Part of a small language model's weights.
Size: 10 layers, width 96, MLP 256 GeGLU, 1.77M parameters.
Training: a variant of Muon for these matrices, 149M tokens, 9076 steps.
Each number is 500 + 50 x the weight over its row's rms, rounded and kept within 0 to 999. Layers, rows and columns count from 0. Numbers have three digits each. The size before them is the row's rms in percent of the matrix's.

# down: layer 4 MLP down (transposed), 256x96, rms 0.165, rows 52-171, columns 0-31
# gate: layer 4 MLP gate, 256x96, rms 0.282, rows 53-172, columns 0-31
# up: layer 4 MLP up, 256x96, rms 0.298, rows 53-172, columns 0-31
down52 088:508502520615539516512494517530449535490545469539529474500492466550424459667426497499450519559564
gate53 098:529482519552470536562487502601457599522487556488521533497482420460573531416513517497448486494404
up53 115:582504523372515521549536487485503493604423485413560477507558512549534526441494424421572441483457
down53 111:499536520488415500582498519525475546440384554479561490502440513509487511542496481466495494491547
gate54 087:534563414503501476449496503465491650454503541445603579476503489497616449526470496543533594477546
up54 090:452490470495432402511461545509464477489497534519419534496552479535536527457501427432517507542440
down54 095:530511374458464488536588522506534670461515599478561537534511532493547494421497516570552424480608
gate55 095:483420454524436443481535451536512476526514557528432494567529517543545535484493511543457416454539
up55 095:549459488478415548437460450436524423458490474489518542470539585522453463427531418431421417411467
down55 095:519479575557503577540448564494537620542476527536524479497568464538535562585438460544476570530472
gate56 102:443476536541456429675458512424540536440543550506527538471544451598559535503482464509519488579495
up56 103:499505444574556564501493399494475571419495595524550573464521592496526486486495488570537482506545
down56 106:441471431438553561434517461511422487477471538511547536502461458489553476534464685501384552438481
gate57 104:497452551471479489462527510381511467449455545436550501529594597489419562565468503484534483460484
up57 099:470544519543555464430438389479440449473503582424484527513550498594523586494445550460508531589494
down57 097:499498586510458505548508499421455578571429487581552455571603610437465587511557504474560486538523
gate58 096:488421549565544647539607532501579561568482448548587480482422504489411569417446490507365510466543
up58 098:490487483431417454463422493496431557509418455458575533535521469502538425456527571461538576530508
down58 103:459518467483526447541454536424523601560522581580492524490484532489454611464484436495462543512475
gate59 116:546508562568479528510573485404496560494413479584539533454558481522480524550544548488409513575475
up59 104:470494484574581571458463508512511580519547469508423580546532524533397519416483468585519491531533
down59 111:445447462438435478511587522502442494529427499565484520488465525436431549517429530592481517379494
gate60 102:475453487543505500524541462472460474587427424509507521511466582450558434426580495540467484500463
up60 098:552573515451465524601485489538484609479556471505576460603603545479483444481499502537545533487494
down60 100:434485487528502603523437514477553488514441450478557452558501609531436602585457531470484415529577
gate61 108:472483494492524460512573560528520518477406530437481533485593496482553589397469460471411536534561
up61 120:419564502504543485512574461472543455492553524541383489470454498620444531514516457534458470533500
down61 116:483491411519452442463456521465527641464568493521571548404504467430463500517395439477529549531488
gate62 111:465463500553490379534406478480515492501500541418549476458560466559477466467508492521503457562413
up62 113:419558471562577538416559480514485563503515478418518561524509540442525500556521518503538515441560
down62 108:528549531538451579559478545495442498637401482473489509545475442509543465528461596465493518489485
gate63 080:543567515436454506500506629469527549514411513565556455510537408536496509508530515536516477597514
up63 075:536500537423470541453493580439478558540424550467580429448465448527532458510526521578526530497509
down63 080:516526463463486642469464497528437478506448478389534427470502544543390491498409527505485436433562
gate64 090:443405553487444534467458440490428539550454584552518537466464491453522531497516408498573497471520
up64 082:430497573395549506503546457524470594528512511484415554442430548498524530517489456485524515446499
down64 079:556531448589434532471496551553467543382528412481515478477557446469465509474556518581481498584551
gate65 119:487536469496469532438538502515535496518510449558483495586520487556461468501514409480485510548550
up65 121:426550493573495403453482515458472464439548511554456526500465515612514436538625476422488487555490
down65 110:493570546540424449523401418515443509502495481497467528456587493497445512518511580478540406462464
gate66 099:537472497466573524471552394490468531535422548467512507320528535559494491460515541520560570503519
up66 102:489488566479479509454448488470599488378499599499470478527546475478527604529474532516481569580396
down66 103:551491527484565474451547425481496481537494580420519566384542511505452527497437485480495549533399
gate67 101:570538427475471504465541460544583494449597420486575585406451515509536493462478407452444476457574
up67 097:620481520429557568543493410461544564503513515569488499468457527452485507539488438510437480427465
down67 098:510472459525535556603513392509531451602416503525520447493525560507522542425470566460491514511520
gate68 091:558534535500540389558529473507567471588475489570488438493548418540422518533460537521514474547529
up68 105:478486535468374507465537405406504492442444447466515506538434501551485515477443690450523494512553
down68 095:569562460527535496551401409555462506468506429526460464504418503479488496539493449374499467480447
gate69 102:516523475563435569520482555478461473529506467577464537507527523468473465502480611500446562507651
up69 102:565420480575526538477556545513467550524525472522568521500485589539549492430504533485526562466551
down69 091:434437519466539567478463432516457437469446401544485461596429516521506524531487511478510523470446
gate70 099:545616467614485524454644537416572465614495547476465573513504516454491574508528559488496505446511
up70 108:436420518538506497484417444418544506496524470491437542426533550565487497477439477453414459478528
down70 105:366589455419451487488543458459458488556585468555468542441598527419583502496533464512450476494454
gate71 103:448498444519458429521457563487591514396472490513476485529444502501530485524445467574536521443490
up71 104:526427545519515565418561475550437533545487444441551510520506514431456442553568519442469533518470
down71 096:476551514428481457622499464577557468510535506485451426461483489487488483453522593471533530483459
gate72 107:507492523571642414438521473469421498524563489621537442566519470509509509538487424540458557553489
up72 108:585427566423413583517505404574537460512545525496436562523474516490551564500596491457484468475517
down72 105:546561529548382496515570406474500496494419564496358460548536408522525468480535488472438467483493
gate73 097:460424518526500581533525428463570449501484481523532556572461493588446469557581552465514477510541
up73 105:495482406550454506534590509581405482566469519547477506511541527520525475550506610488509541501554
down73 104:506533478546506491421542546502498426489480592495455443621458512474415505587569553564454539491579
gate74 096:532454535473487512453463484467487511517502420541539511491547427437495483507557415493461544551491
up74 106:605541503456435483384574513553459456371446442498455481473497499530474499493483465466444382528488
down74 109:459478443483478459488478548503485418428459421504534476489505476418466600512456526454443535475540
gate75 092:445458487524550362525468528548576519513484378458532633559538476562552493489445501529481640528518
up75 095:398530506554498545496455516465450623545508498408498435547492544467450541514505491625490440551441
down75 096:427483465447507335520457578485555528591491451542546556435536564509610436468588564488461483585475
gate76 102:540536463508419493525511547426597494523522584473477543516571495584444549454528569522524592541533
up76 103:496491471513503480460591523456461480399548491555507535506556450480465601532416502494529465558440
down76 110:543438526513536525440498479516495504472417579524487471480468593435482497538532431565443580445505
gate77 103:543415479542466557522431479451480514449519520430483511523531474472431514574526460421601476440576
up77 104:496439545393549589464604484602489581484551553519496506510498525521593493489493538548493438429519
down77 106:466440498418432431418593480541553492522541565577553494524563499526559598479507558478534424547502
gate78 111:396522536524552445510502539504468520498519512408475506483519457474438422468461420558431543498557
up78 110:449416531485529455492450495456379449567524556524531479490547481460550542547420501498443409524558
down78 113:496500543522406563594502542491540566447541513506548458467506533432543496450476568412467479470359
gate79 077:525512460439502491389473513534475537524483361424498473440516476525535459546447499477512488482502
up79 083:468502532527574503493461585535414476536532509472447467515467454570476423534479562555458532514545
down79 082:454538561519435502552573499452554523566522580491557541513549506449500570446505563522619445460426
gate80 108:531580478477532525487471451547466561550532448474511524494482465459470530428458482505467492559504
up80 110:509543452445520505466491479490487493494567489471473528473406417497474528422477463459507509526522
down80 102:496583551469395502488473360482485499520599490521455524433522460479526551555421444490535538528561
gate81 109:488419459571452439449502525481558545544431417398518497428502532502516459488549451407562468444508
up81 113:471511395554506484470468416484440440630509479552525590570584542527544545429561551459500526566554
down81 113:495455489541582517466559536584572492547486384539482512542500477545532496430587543487512493476515
gate82 109:517480528466494454516447604538400485560485381523445630476486472510560594468465456455453481462513
up82 104:559526483547581535503572480440495483469462576438471492471530425544371417534558432527520493435480
down82 108:531559515608541540521475517446476438553442564485528490470502494433445507470465460399556500466602
gate83 100:489511494454520512434478612432505462434496474642508463489482484559532523566580601503464538500507
up83 092:472485532459470465453514499474527521551513465488604513476564518540529534560538506409412579511578
down83 091:578529426479517471469380490520465500467588456405533453518517428598546457490486489510462403501577
gate84 110:550526592486429480509584476447457430507446556437435495526434400578412472516503455506535432498458
up84 109:548490546478458375532559506539521462516502490498492614545524499460554496511507533576403497513580
down84 106:519532540505518568465588538470430462551484575598411510550471482539573458479551438604503460598516
gate85 087:572592440544509519410583473508476487541444537486508397408457469412478461521529530524560531547511
up85 090:497461502594412503505486474441486528522423487425420466543442474545490511543540555480553604436550
down85 087:477556466454487482498476425598463548525596451580507544448556459492519470404420424493503430522456
gate86 101:483447490508498494527468514454523431561437454586413397512498487511444593513604493485456538484430
up86 094:546581557498507511433548503513536572522564423511504520480387555493465461528519489455478519440532
down86 097:543417523509443463528588420410491454432388500551513399501471596497510450495517485471593471431447
gate87 088:489558539460514526556596496395593592542591518491533524489543549501464483554458510564439546500572
up87 083:512510408534532455511536501523520491575502469451510603458481511495445382515479535518647546541481
down87 081:448559520468440559462527493552451606504572551537490478462487606549451459494538426512452518486438
gate88 109:488423462517563435469420457556480519552479480554466539605454424493455544520552592533483487487430
up88 108:519520565434464455531513503469526533505416501447514420519569565564533554567528566456459527543453
down88 103:621542484432540595596456489404502398525496462468442549493522499424586489584598466506533537597449
gate89 105:473478582542530443475546621429507533549501490397483599435470499521510460586530462544464556463511
up89 116:541478512452498463589481413455514421528561399531470464523525594515519490600554436509406449432552
down89 121:429478545533521464543476506422473529441566550549537503522510502570434554482554432572484435474438
gate90 102:444564541475534517476517505568516539533504492540415495568631462554557464454500463434522487529614
up90 103:433480561556571512485435458449489508514498505471451543473560459566493404550497505397465497485542
down90 117:575483512508524543474600515392486478435421505383522508453476418548475464478460439487449514435430
gate91 094:422536503539458450529533521505597581484511473528468473493462499447476483421471549528523532642386
up91 091:524479548512498511514494539522590621493496545536562459494501509440556554488486590426514433489474
down91 090:497369605483492504460502415419481555503507498455439428418491587500476481496491424537524458450576
gate92 100:479514574457486477553459569554464483526599588523552601515504466494536465460500504535508578477472
up92 096:524530444544497456496541535566449460535488518583547459554500492545514505502505511458569593566520
down92 102:471525502490508433485498498635530406518500568437455454497413517471543549470424455468436555471474
gate93 100:494489538584560489490502452490517447553399505539440531471488448507349575456575533527445534489514
up93 096:517555463582400479538496427525442447479536479526451506492443471539504525473487460517582487485543
down93 102:458521534514519538511574592519505466471498445528611498516522525512534484539398424508527574538483
gate94 097:552579486585414437489538393519590509446513513534479499563540465463495497466462449507406548488502
up94 107:511428553473459384451504498533547539553522542489451484483476444475517468604430546418445585421473
down94 106:570472598497473539533494470647488493479450472523483500401401470548504454633497499471506485506471
gate95 100:501484574558464438522642466518570513507504530473459491493569552454485608492541460481524482483422
up95 107:448455500509484509532452518487546572547462567499434474565499439547509620482488444551497533498543
down95 106:472539492512571334517485508473535509582567490522544416522495492481439494560473444479579500487550
gate96 108:497476490501455573495487494479580571554418513470575574387511530529477518462618548525480494481450
up96 114:546552506488540544496518467556539477534470524435478540524567629476587461523567532583544510439470
down96 118:403529505403591449567522491472557548387533526538506448534549405452498525487455468573480492423578
gate97 113:519509443499546500495527504473509549389557555557502465338554436483459574436464541507496532495466
up97 139:507439537518479494442480425596394447444510548464498504582487451415515596613433493503527462531475
down97 136:434525546522514383458436427558517431466512594521532449555482498476461484465482527507478495452577
gate98 102:545364441464513521475519554495539470553508447592524475439471559508442533449570498540459524452551
up98 103:495462468436519525469558573522460522439476532468502531500520514514491475557374520430389614452474
down98 099:459511545516519575523427453445419513485494563423448486495508535624528452516450482477479468556480
gate99 097:486479508521460514519510499554457558445531488490445562399497467460591486565513563488478481441533
up99 091:485428530523540437485466512523479559526473414516536487481472452446461549489509510537502436487543
down99 089:499589497468528439511462416532498542426555523450387527470460521480549425571531428535546522479500
gate100 104:447597529573551584508550517452530518516435493502511490448552479525541535502475452424482681538570
up100 114:522572436458518492518450544485452600491448510497581549496555468566582431520483492513514498534637
down100 095:525484485541411495532569521541534484429532431488587419528476509514452494632478558469465621531515
gate101 095:659407501579577550580467483452473516572508455479507493566576528410476458418559450521486551537603
up101 089:425496477550522536569499555463524535539511460500534463527551518493525484549467547510433531568441
down101 093:502583553398461616460476551499494473523499488493518490426451518443386442555505563505491533381521
gate102 109:452469551497483468474549432471428574489454462495490510551508596509471559483422428594540520430499
up102 105:481450507440487369518521557549464429521468489435541581524511636465454413458539506501533562545534
down102 108:420532443427479519554503509510557481520479448413461468556489536501497450465546557606456538464555
gate103 101:409447532566560458509562422460490468537485518573500442506473448448503504536559595550527481402555
up103 094:560534448483483489402477411485481532462505380570525540557522523512561603500580545431436463569497
down103 104:423573564547580489593423557494475537426589554529538499513562530427543479496502460500497517387525
gate104 098:556417445525531466557575484564560529478543477562534440468421544456398546587454509467482413569465
up104 086:504491469552586519485478475491516500462482432521584478452555541621540578483478603483448475480474
down104 086:536569502470462437431441592554418564522424517514581507508550460425496477543396471436614473517541
gate105 093:556594516477532416492466480487486501506443545494445503510460507458520471559410515483485377424530
up105 095:539500438496487597506487489499553540505508441485425521485474496541480476498530527616566511489525
down105 089:504500500527492574599445477433429495458547473522489458478540478423451535495470510442440518514446
gate106 102:457478468568508458446508464526512523441532491437508464407559521379598482395515443507541412527477
up106 104:436483481544476545530558547540433518618433515517589516529446521546479482567487536512585520520589
down106 106:480502519559557438539517467485500445405637536526518425583602509508499431496550417449530443503489
gate107 088:489512489522467455450495494523432565559479528535466433447545448501499474464498472488575502516483
up107 098:536410423470457451509480499560349549466564501534474465515464458469553457566444497409544422487476
down107 089:475460512486532558588435454506470490435479395518467546453563505555560473559446552517483493469520
gate108 120:474470578441431493475478575397587492536389531487487458567571583558522473536488487466526510567454
up108 121:474477500529481499554478518534484506538477504518386488409439560510577393461478495519468515513517
down108 079:497564456572548368474546517516492470482568557496527528495474493500544533465497494484450545423444
gate109 103:635462495563550576552478535458440535552546567547487476408572567381439517502603454467572460444428
up109 105:626408593495502537454494583512489455499492496474444430491454480412460477477444483404488495486446
down109 102:430559458519407560459530370457507463506547472492426503479445503497454439472418520448411470542573
gate110 089:460557444497546413453480509533467529478393469545499562476420538499544461422455454466480484530548
up110 087:432437470543545482462474465428548526520486517556543476458480510493430437565545479483601486523450
down110 092:515532546515485524472398469566463517481469476468418518489581426557548464494600493510467529481496
gate111 106:501502547460592461531508606386555578501509442494443494530536491488477441503479416476521565500561
up111 107:540509552547540533571479511501649570462545524477470548458538517578464503572546552491579437491482
down111 100:542414520611502500442535533476531524507490370486521516483468561466440495653530533493457582480520
gate112 108:434481488485475504486542531464550431448465406588453584499568522474567421480505464442533531492524
up112 116:538467498417480613436537531379448514497535546530414430523529528503472499515474507499517459492475
down112 115:498378435486431619487498465433507474522573551594514487529446544519511485602424429556465501460495
gate113 094:482529548529526544535538461434457554550513558548514506451582488458542555502535567436440429456406
up113 102:490393365576568479539487514509486491510416448453524522623453534550542541432485601607517520513555
down113 095:452460593502510467456618556442615448499533591472562455501483444419496603466492592512468435408539
gate114 090:446487472623415578556495492395516471574556577526438492510474478419432525571493470485492425492547
up114 094:512464536552424553577492493409502558483536487429557541619528593478503497508539499528453535522550
down114 091:522564459504525427418442505487479547511514516537511526430573497474489435551439459500544388471485
gate115 108:465515510466480460512638575574439468491497544497484523501572445550558473400477459498501555529512
up115 101:441564530534453619476543389441486514513521489375489450500497533559518515551599539538498451555481
down115 112:508476413477446439568499488445560494419480580505448487418544487523495559538429398563507561513512
gate116 102:532528551478410456457504601480454522423492501393527516456489437440532434510565486437504470423540
up116 096:475497492388527521494505555499509525439478507529525445447449480463527419490430435560547443456366
down116 097:546547415548474581494468571579559465471517393455470449512412507524469414519486504509444550557527
gate117 106:485457480518411497540479510511555422417517593490439585561512453555610522494432518457487493524539
up117 097:514541570474437544531449540501466485438496463561515498384527508566469459620502489446555444463629
down117 104:534412480564530355549537568580554505498558534513561542434551504502513476461578514548487533481479
gate118 108:395535521551479410430564563414539537529490510511535527592579494542536518450480557495514490516534
up118 104:485514448476422387598507541605532526512542415480437549463438518494541456499375456511484409436537
down118 103:515652494504498472558529462544552515487555569518458527457449448495478521552437540517450562475388
gate119 094:442401498454514438480443580430452488539555612584481462506500523416532463484435441405441512503528
up119 086:601509484449440497504472548521465526448423495410490536556387479537486427530503466425490517501468
down119 091:479508527515467375573492528376552473486513450495486545398484566480426541520521548493458492502516
gate120 104:535506561505526504502514480577520433430412489530536551478531502428517515467489456481486448487566
up120 108:494489520410484479505481521529526485441520450513524504493592526473466475520517463599521511498507
down120 111:525542495541471491493528500555507494472488434506478475452517497513405535475434475488465553439468
gate121 106:519465462481582543464510507412529463445494476591469489419499545441500480480469541541417551403532
up121 106:471431571596553464541409587472576448424511449475581500472520584623528468619408536491462444544522
down121 115:465401414453540513544485460548534512485411517494485500496440494498455474473457611579382530557476
gate122 096:514493458562428415572521495525520554519565494472541466486520556486448498473507595467506502502478
up122 095:471558387602421578539479504458556533523535486495578433494478513493499498418532437510524387495432
down122 093:465444528544418404513464477601527482614561533519546450524601509454494566546549523495506447455539
gate123 098:488485502564575462475423518475418449482501556465615415460498484444437522407447465515435432524379
up123 101:524488533462515357531504484565507532549435453377471432517492434439556465360461525442497505385468
down123 099:469508484624424477492470514486512468577499494513544490510429469446470437557468513525412515444517
gate124 096:525506456535485564544504495462389469598522479487488490498479528430550489507476584528554457482559
up124 081:417537465520484532545481491606460507471538552559524533523428561503418500529549499439506435534543
down124 088:542585504515512563495475576424515483499534513437489515431489488547491484559597414447451599445463
gate125 094:479482514534430494555492506509501486462470510451474561564474445578501565533530459383429534507551
up125 102:474469393521446409468496457539541477461490504543528454478437383426557418549474426535430549366482
down125 107:592539521442559566482486589459528617594543567547513593497506464484603454509499564563539464574470
gate126 099:460436511377480524464445547555548498518537493461435450381524424526468555446499484446449537451401
up126 103:473495594508411504547468471465415552490471517551510450597493450358497507565549561448587542497437
down126 105:417520421513474448450585527514442488458537528492525462608549443445447418617561541474512448518563
gate127 093:495523485508442570474513439489443554491596510473536490478530437463465514532509588421488426531435
up127 087:448421494530509485486567463587553463546488523549560413452563566385450493520491546542502547462460
down127 090:591465470479583586486468546514497512481491458481521547447422489596519488510571339468535445558515
gate128 089:538479443470410526441543492569500459501576521626553516467447483505548433578476401439479471516489
up128 080:526415474460504498549474480539463537545495519590543546490490474468609448558518553545559433441537
down128 082:432507559589556388511533569489499460487463477450535460554567499488454509316582502438469493526477
gate129 098:508471541458480418512442441560416533494482462483461511508510538501540516455504505556504468446473
up129 106:461455518469414629522529461548567542617460574594566519517461546461461505508537449551563479555441
down129 102:516488552537533574405526513536546417515538544583565532503466546514535512468533506487492510513614
gate130 096:571537562530477565553638441470567566491443502440504559487551451519496465513477564469465429581551
up130 086:547430493403463487591539460488536493506444455521415485467455423445565464466551490562473461448385
down130 086:542509513544493574612542511492513517516493555540401568550438482456579533636355523413574479495519
gate131 093:497469618465505574478529448423574474402508448524455536488513408493453543488530491448477460500432
up131 094:595587560502539460550451510509430582512497526531528444441558538512524479498484392566450519537520
down131 098:577565521472493383529443478439455562421549408520474487573516455547525518406463515496418499472444
gate132 095:471511587512525416475478486492540442474430470564516502406527437537495555413422475586499514472484
up132 095:499464521465475493513478562528534407485530505561548473432491537469517441593520442620420419437447
down132 108:558508396457539586479535509513526455487517600488499498481519463564477487530524511495499503476519
gate133 089:502514472522540585418563572524530494478480556472464579476494490466509576530552428555403512460559
up133 097:575496506534415535482501528521499482532544552444457533529524502539565534481484565475593531516583
down133 099:544504535432541437493417490434451552478427391520527458461470496498552432500531652495519453479496
gate134 111:489486537538500461632569507512488442471477466485512471510528532538463523529471496447512495497522
up134 121:457535504542443484429523518512484442449491487502439467525517464518502462477572552445524529687525
down134 112:478514549498492423441467527543525519520555460505492464399538495490505479431635512460509580560459
gate135 096:491479502540403497394441489417449631467488422421498557524439490431432512428415518507442500516470
up135 107:512464536453516492420592475616458516464573515489488363550509504476548507462574525554528553461515
down135 111:513515545512541468520490470483565590442656537583515603551513528480455387609573455483529428541459
gate136 101:511445544546517454483531569448597494464554421513530484540530562449470500500546391538449482532548
up136 101:501475483457379535444573531447527471450396511487458499472486423476479502521531555454516448530552
down136 111:522459479621503463540482499542408423560536494446476434457533519546484496487500502455485491398478
gate137 104:466483489495528477560578490563581533524464486558500391512488465457479601486492451543507406563548
up137 118:533458559486469551522551469451517473485543567483430570479430459473496550421530468451530491607488
down137 120:496492557484503465585575417467469541472476456537467443559503464497501540549408499604551554550441
gate138 101:484504502465581539485505457468515481534549513544508603512509505417479521336508404453555480474473
up138 099:530486420565492508521547499473419474507441523544569513547563562552456556519486504502551495567511
down138 104:594509546516456576460463512594573623443443500537514464468494516553456626527469528513570473485564
gate139 098:529501518479507569466567586527546453527554541483429533383461490574577505458552466517569496497513
up139 088:417445523473486495520441500452526494599478551436537640496561564488552423466552543473448534512562
down139 096:425535540488549547541503485515451472469498525502581467558483381525471524490493494429606536497533
gate140 093:578551464614443510506549489517523557533527513493461522493511479531479503464555502459457522462427
up140 089:462549527554505502569425498477408497562520463524441552506462566417498498511473434535520477443540
down140 091:527542507462526442469483546520491489389505525460482510472573493541457456453653392516457510533488
gate141 099:529520518539399516557504449385507470468506452531472499518469494558433519492552548597540542427449
up141 103:451552608628496477433506500546448494503408474433471487469568591480549499456440483563542502510540
down141 108:473457506457475512501498466595471544476545411565528509654450503466568525436566487462469452497543
gate142 090:421511415464576558469501510420509520454486509442454536589530513467559447515485500563437508409464
up142 090:550543531443453579530555561547566547532500471467555455573453468459623508462479511556509479421479
down142 094:450519500534505534493465521493438467569545590468547533469580532523385530511459572447542526481539
gate143 101:510537450600550482522490455455543464503559444483494484501485507512537584383520488586516469417473
up143 090:582445379500450465417510540557515491459550480472578453466419528522559578491438431459465505567582
down143 093:503437523529471538511497521451502461432414499412470635490474525477519532500530489561577484487528
gate144 105:562569422513522473501452573462544430575466515500456512553461512522552445451530604541386509552495
up144 112:460479494430496546578577539479557431584492535452498511504572573485445623500520556517456524563485
down144 104:488519443532452590481511426492414488533503481511518518449582565449434632491410562468550507524494
gate145 096:538602518477454466586454587431639487522520500511535560602526508427477504543487488470497511529543
up145 092:512588541514543473539455512544485443478443485481467498527611507553570488536505501422392536463482
down145 096:508530557467546401528499541609575467576451488474486485574501472483522546473570453535475504516443
gate146 104:533470531606483450435584535465499409503596501478565511505479568540579477564493499557511534479343
up146 104:471421494490474526453406487519475470394436551472442598535504477380555504497455512615569470454520
down146 100:599551388478537599469526479467527480556505588525487552452430578483435380552532417571367503470552
gate147 107:480512421576435497592476416539481419488510513537419575496505502508531417464538551596545574417485
up147 100:548529512462537462449499493509483525464506583525489374545460453570505556433478568462406338576561
down147 102:469431474497505489429469530445557546540496504407466485425469514443511541495455617510548497484416
gate148 107:493559427646493461486578434541415476518525670456503446563541478527586523468453483459577457534487
up148 103:556490559487447442522453554490467511436617409478517435481519490458532467489529473470446435476552
down148 105:510477455462527588458462500474457447515432431454497506516495557507584477557504561579468455415569
gate149 105:542577430546568476540448571529450540499563502529568544514533518518539535527621628565461546534552
up149 103:464550482509479498496537533458532578472523544515545559488532389520465590532523429420487541529535
down149 102:411504532554514567501379463469538504502482450510488527566448501386550510460583532618510457491527
gate150 096:466492534508492470578505602500553524447573567462471498448509527506453572521486535399440583476543
up150 091:453469530471422455508460523498576453534456516541415500432494438426470447579381439534500616529459
down150 092:541521530499467434544518465498463466527594622477479504439476466531498519516452496573494458499500
gate151 094:475518602505444555549571403528501451552482485429439555488555580458518483426492421537542523407428
up151 092:445458627495543487517529444481313563509558575429563559481472486426498516523520450421475560499451
down151 096:456562533480542390430491500498515471492523503540487508523590488526533445442591512538487441570468
gate152 088:552442424534557434563508484590502470520433472463493514494488439428529538531553562496529455452572
up152 083:554498465564616519558493523524499480507503517477588564463496487504505522444517504490433506478582
down152 085:481527475506392408420443541531564499461493399484503505433527509492512519509540465503602428471513
gate153 103:481485445479472549524529459518456441490505497446556573517531531423541515535490500479492445437487
up153 104:540498514546566464542418443600489464418467524577470487489467518510496565453503556409417568530456
down153 092:537562415513517541609509542444519519474530484488531542572502501460402597602426565523611522477544
gate154 103:485592492564561500459533547391448555422520487513511622478472458413442553512574485491446546518503
up154 102:507509548439448540519541427469494453433466543611435479537484529534582465533532458410537402588478
down154 098:465383557380464392511569512500547442542440496492548494505523484440502482508534436598448468493474
gate155 102:493499541496584602536515572471401570539507595523493445503478516529573521436513539542423481510542
up155 096:506479484479478516525664485590516440501458424492463527445463544446477432507490492574461448504483
down155 096:502550439461551486536526446472522537574467562548515506472469491536507470597475507480499549476432
gate156 105:550498490465488366477486518374525470565551508504515495501468549434482524566581556584445491386473
up156 101:478458514499488524524536487486450509491455403492528388499552417499589366474464501516525501521456
down156 106:432515524560545463503554488506448523468441456441488445425563472465553558382472443529524567489509
gate157 099:495597406481429545489552469391503510524510526512484543521520543485623548466484495532484454568458
up157 088:524566490447438435542516487414504603509533477487512542448557466492532423535514500464489415471529
down157 081:427454541530450659436510507572474411483459506510565521486486466450544486558488506454514528503483
gate158 102:527570454440581441461519460429551549498584456492573448510415488480512516535510508578510453460444
up158 111:570429523538469514486373457602480570645484483510513529606498471520500455488563457554503447426547
down158 106:463506502508572565474496520433502514417409481419434560494480551475515565484479495396460483518507
gate159 095:440527480500537419476515467424517448492544484458511482414562513569459463553442446559486531482564
up159 089:492513526524485516524498509434484562553448446399509470485457517513544538472533613539585588540479
down159 099:530475534532442400460465556494497481471496590480539484350515476541500506481466491522428500430548
gate160 111:544378580509527430403482505477416440499520421442544595528544468542508598525531459534548450438528
up160 119:454604516478571536515522419518522566511425484473495361416480540428508474436489536456506473522451
down160 111:482461526443412584608478477468455469371430541499488514501427546494526473529419516474593477503581
gate161 104:447443430547465492560546488483532525548549391566456490501422549502493421302609409543457557555501
up161 109:493487492512474475477484538533539496507443465598474417467391514507494456496587433611560576514551
down161 111:599484463518561560501496519470449503418445567553434491538569479503513456520499424513471620509562
gate162 102:497467566452484506541488419427554493409527514383482507572557465448558469518517484485545552467521
up162 097:551497603404461432507490487510452484487512529390567429499550562412505478386570469486527473507568
down162 102:457419464535531489509484565462490517428443436540531503499487483561397509510511436468510494462592
gate163 104:485462584487492539394518580503423480591447540466458529463615511503426525520450483559468434479534
up163 106:517535555450431494420476497567432448533571569486474589452486573436520518553630487535595464584437
down163 107:453493549423550483526433527605509522489529526553544532597481501438563511509516454532472490605509
gate164 097:490451417517483552504480483570534441526492519441529478506512400586595544409432500482504471509427
up164 089:462511485584563391514490463444464619458475510390517481473504480493487464521498493408490508543496
down164 097:532477473507566451468504476527482426550521556587482523459523507510464491427491456439454492552598
gate165 095:480445534471478510496541474520407463419474449523493447555512414508529494474501538397499578457497
up165 102:550547520520543494541510481436586533567515562476506501473495587511531556474487438555494502516442
down165 100:504544529473523442492579537531547492522514549502537541373428524409555537347504479467570567496528
gate166 090:485462583607542504531458447438442552555614412440466510502629552494489493517551521558523554435511
up166 089:440504443447554510422436545543570524561581504553438475521512550439530414485507456463545483515547
down166 097:496509494586507539539488537521431532475488445505464464527532489651516481502575497489432446468362
gate167 105:618460554487487436477552468504489559445608497496490534464498467556363527523604451445459524501558
up167 103:481579453520587496546482515427552419486496453542516398484516495492506503565445476518562522634457
down167 108:450484470484494473460427520437501393429532393492512490494441459567472481512524568583555525460528
gate168 097:517596566510486471446388474489522527456528530479523512504510529507554541464607535501503486513353
up168 095:417554554603462450392505534466579474448497515603422482524558507602494508486488493553494453547396
down168 109:438470521512539599510507531532502523461457453440475455544549581440475476542394556552478585435561
gate169 101:471532516485516555506461504473504473447519413528443466512525472505535459466538436537418541441520
up169 098:516372558550522446478421366486509504533463427564465543530430487535540580528569580469411492505626
down169 098:527542501560532405427490505480514572520455600488482430497479439503557464513496509510537435474467
gate170 099:479559493541521465484594456495501475478437529403517407468564532481529513531438565409494550451476
up170 089:510517556493503477524380523552455493456536433562504571423509505455473583474535494523481505510541
down170 089:503428499502546583512567547460417541523477625489519583526382455506537505463481565470500430506454
gate171 107:478414487506473439517471483626527502497495512511542516443487547465469453379527462545433424526563
up171 114:373473519490599604595551481474495453516548507457503476408411520524404531319520498518471546501489
down171 114:481504522461517453527513482465472576562477440537429438462565438627535466450376519481542477498537
gate172 097:445516481517472483584485477543467576499476681497549469393525516529478482412530494569563459419483
up172 094:560572494409574480502502470522460491471506477501516548489347528523492488509496521480519428537451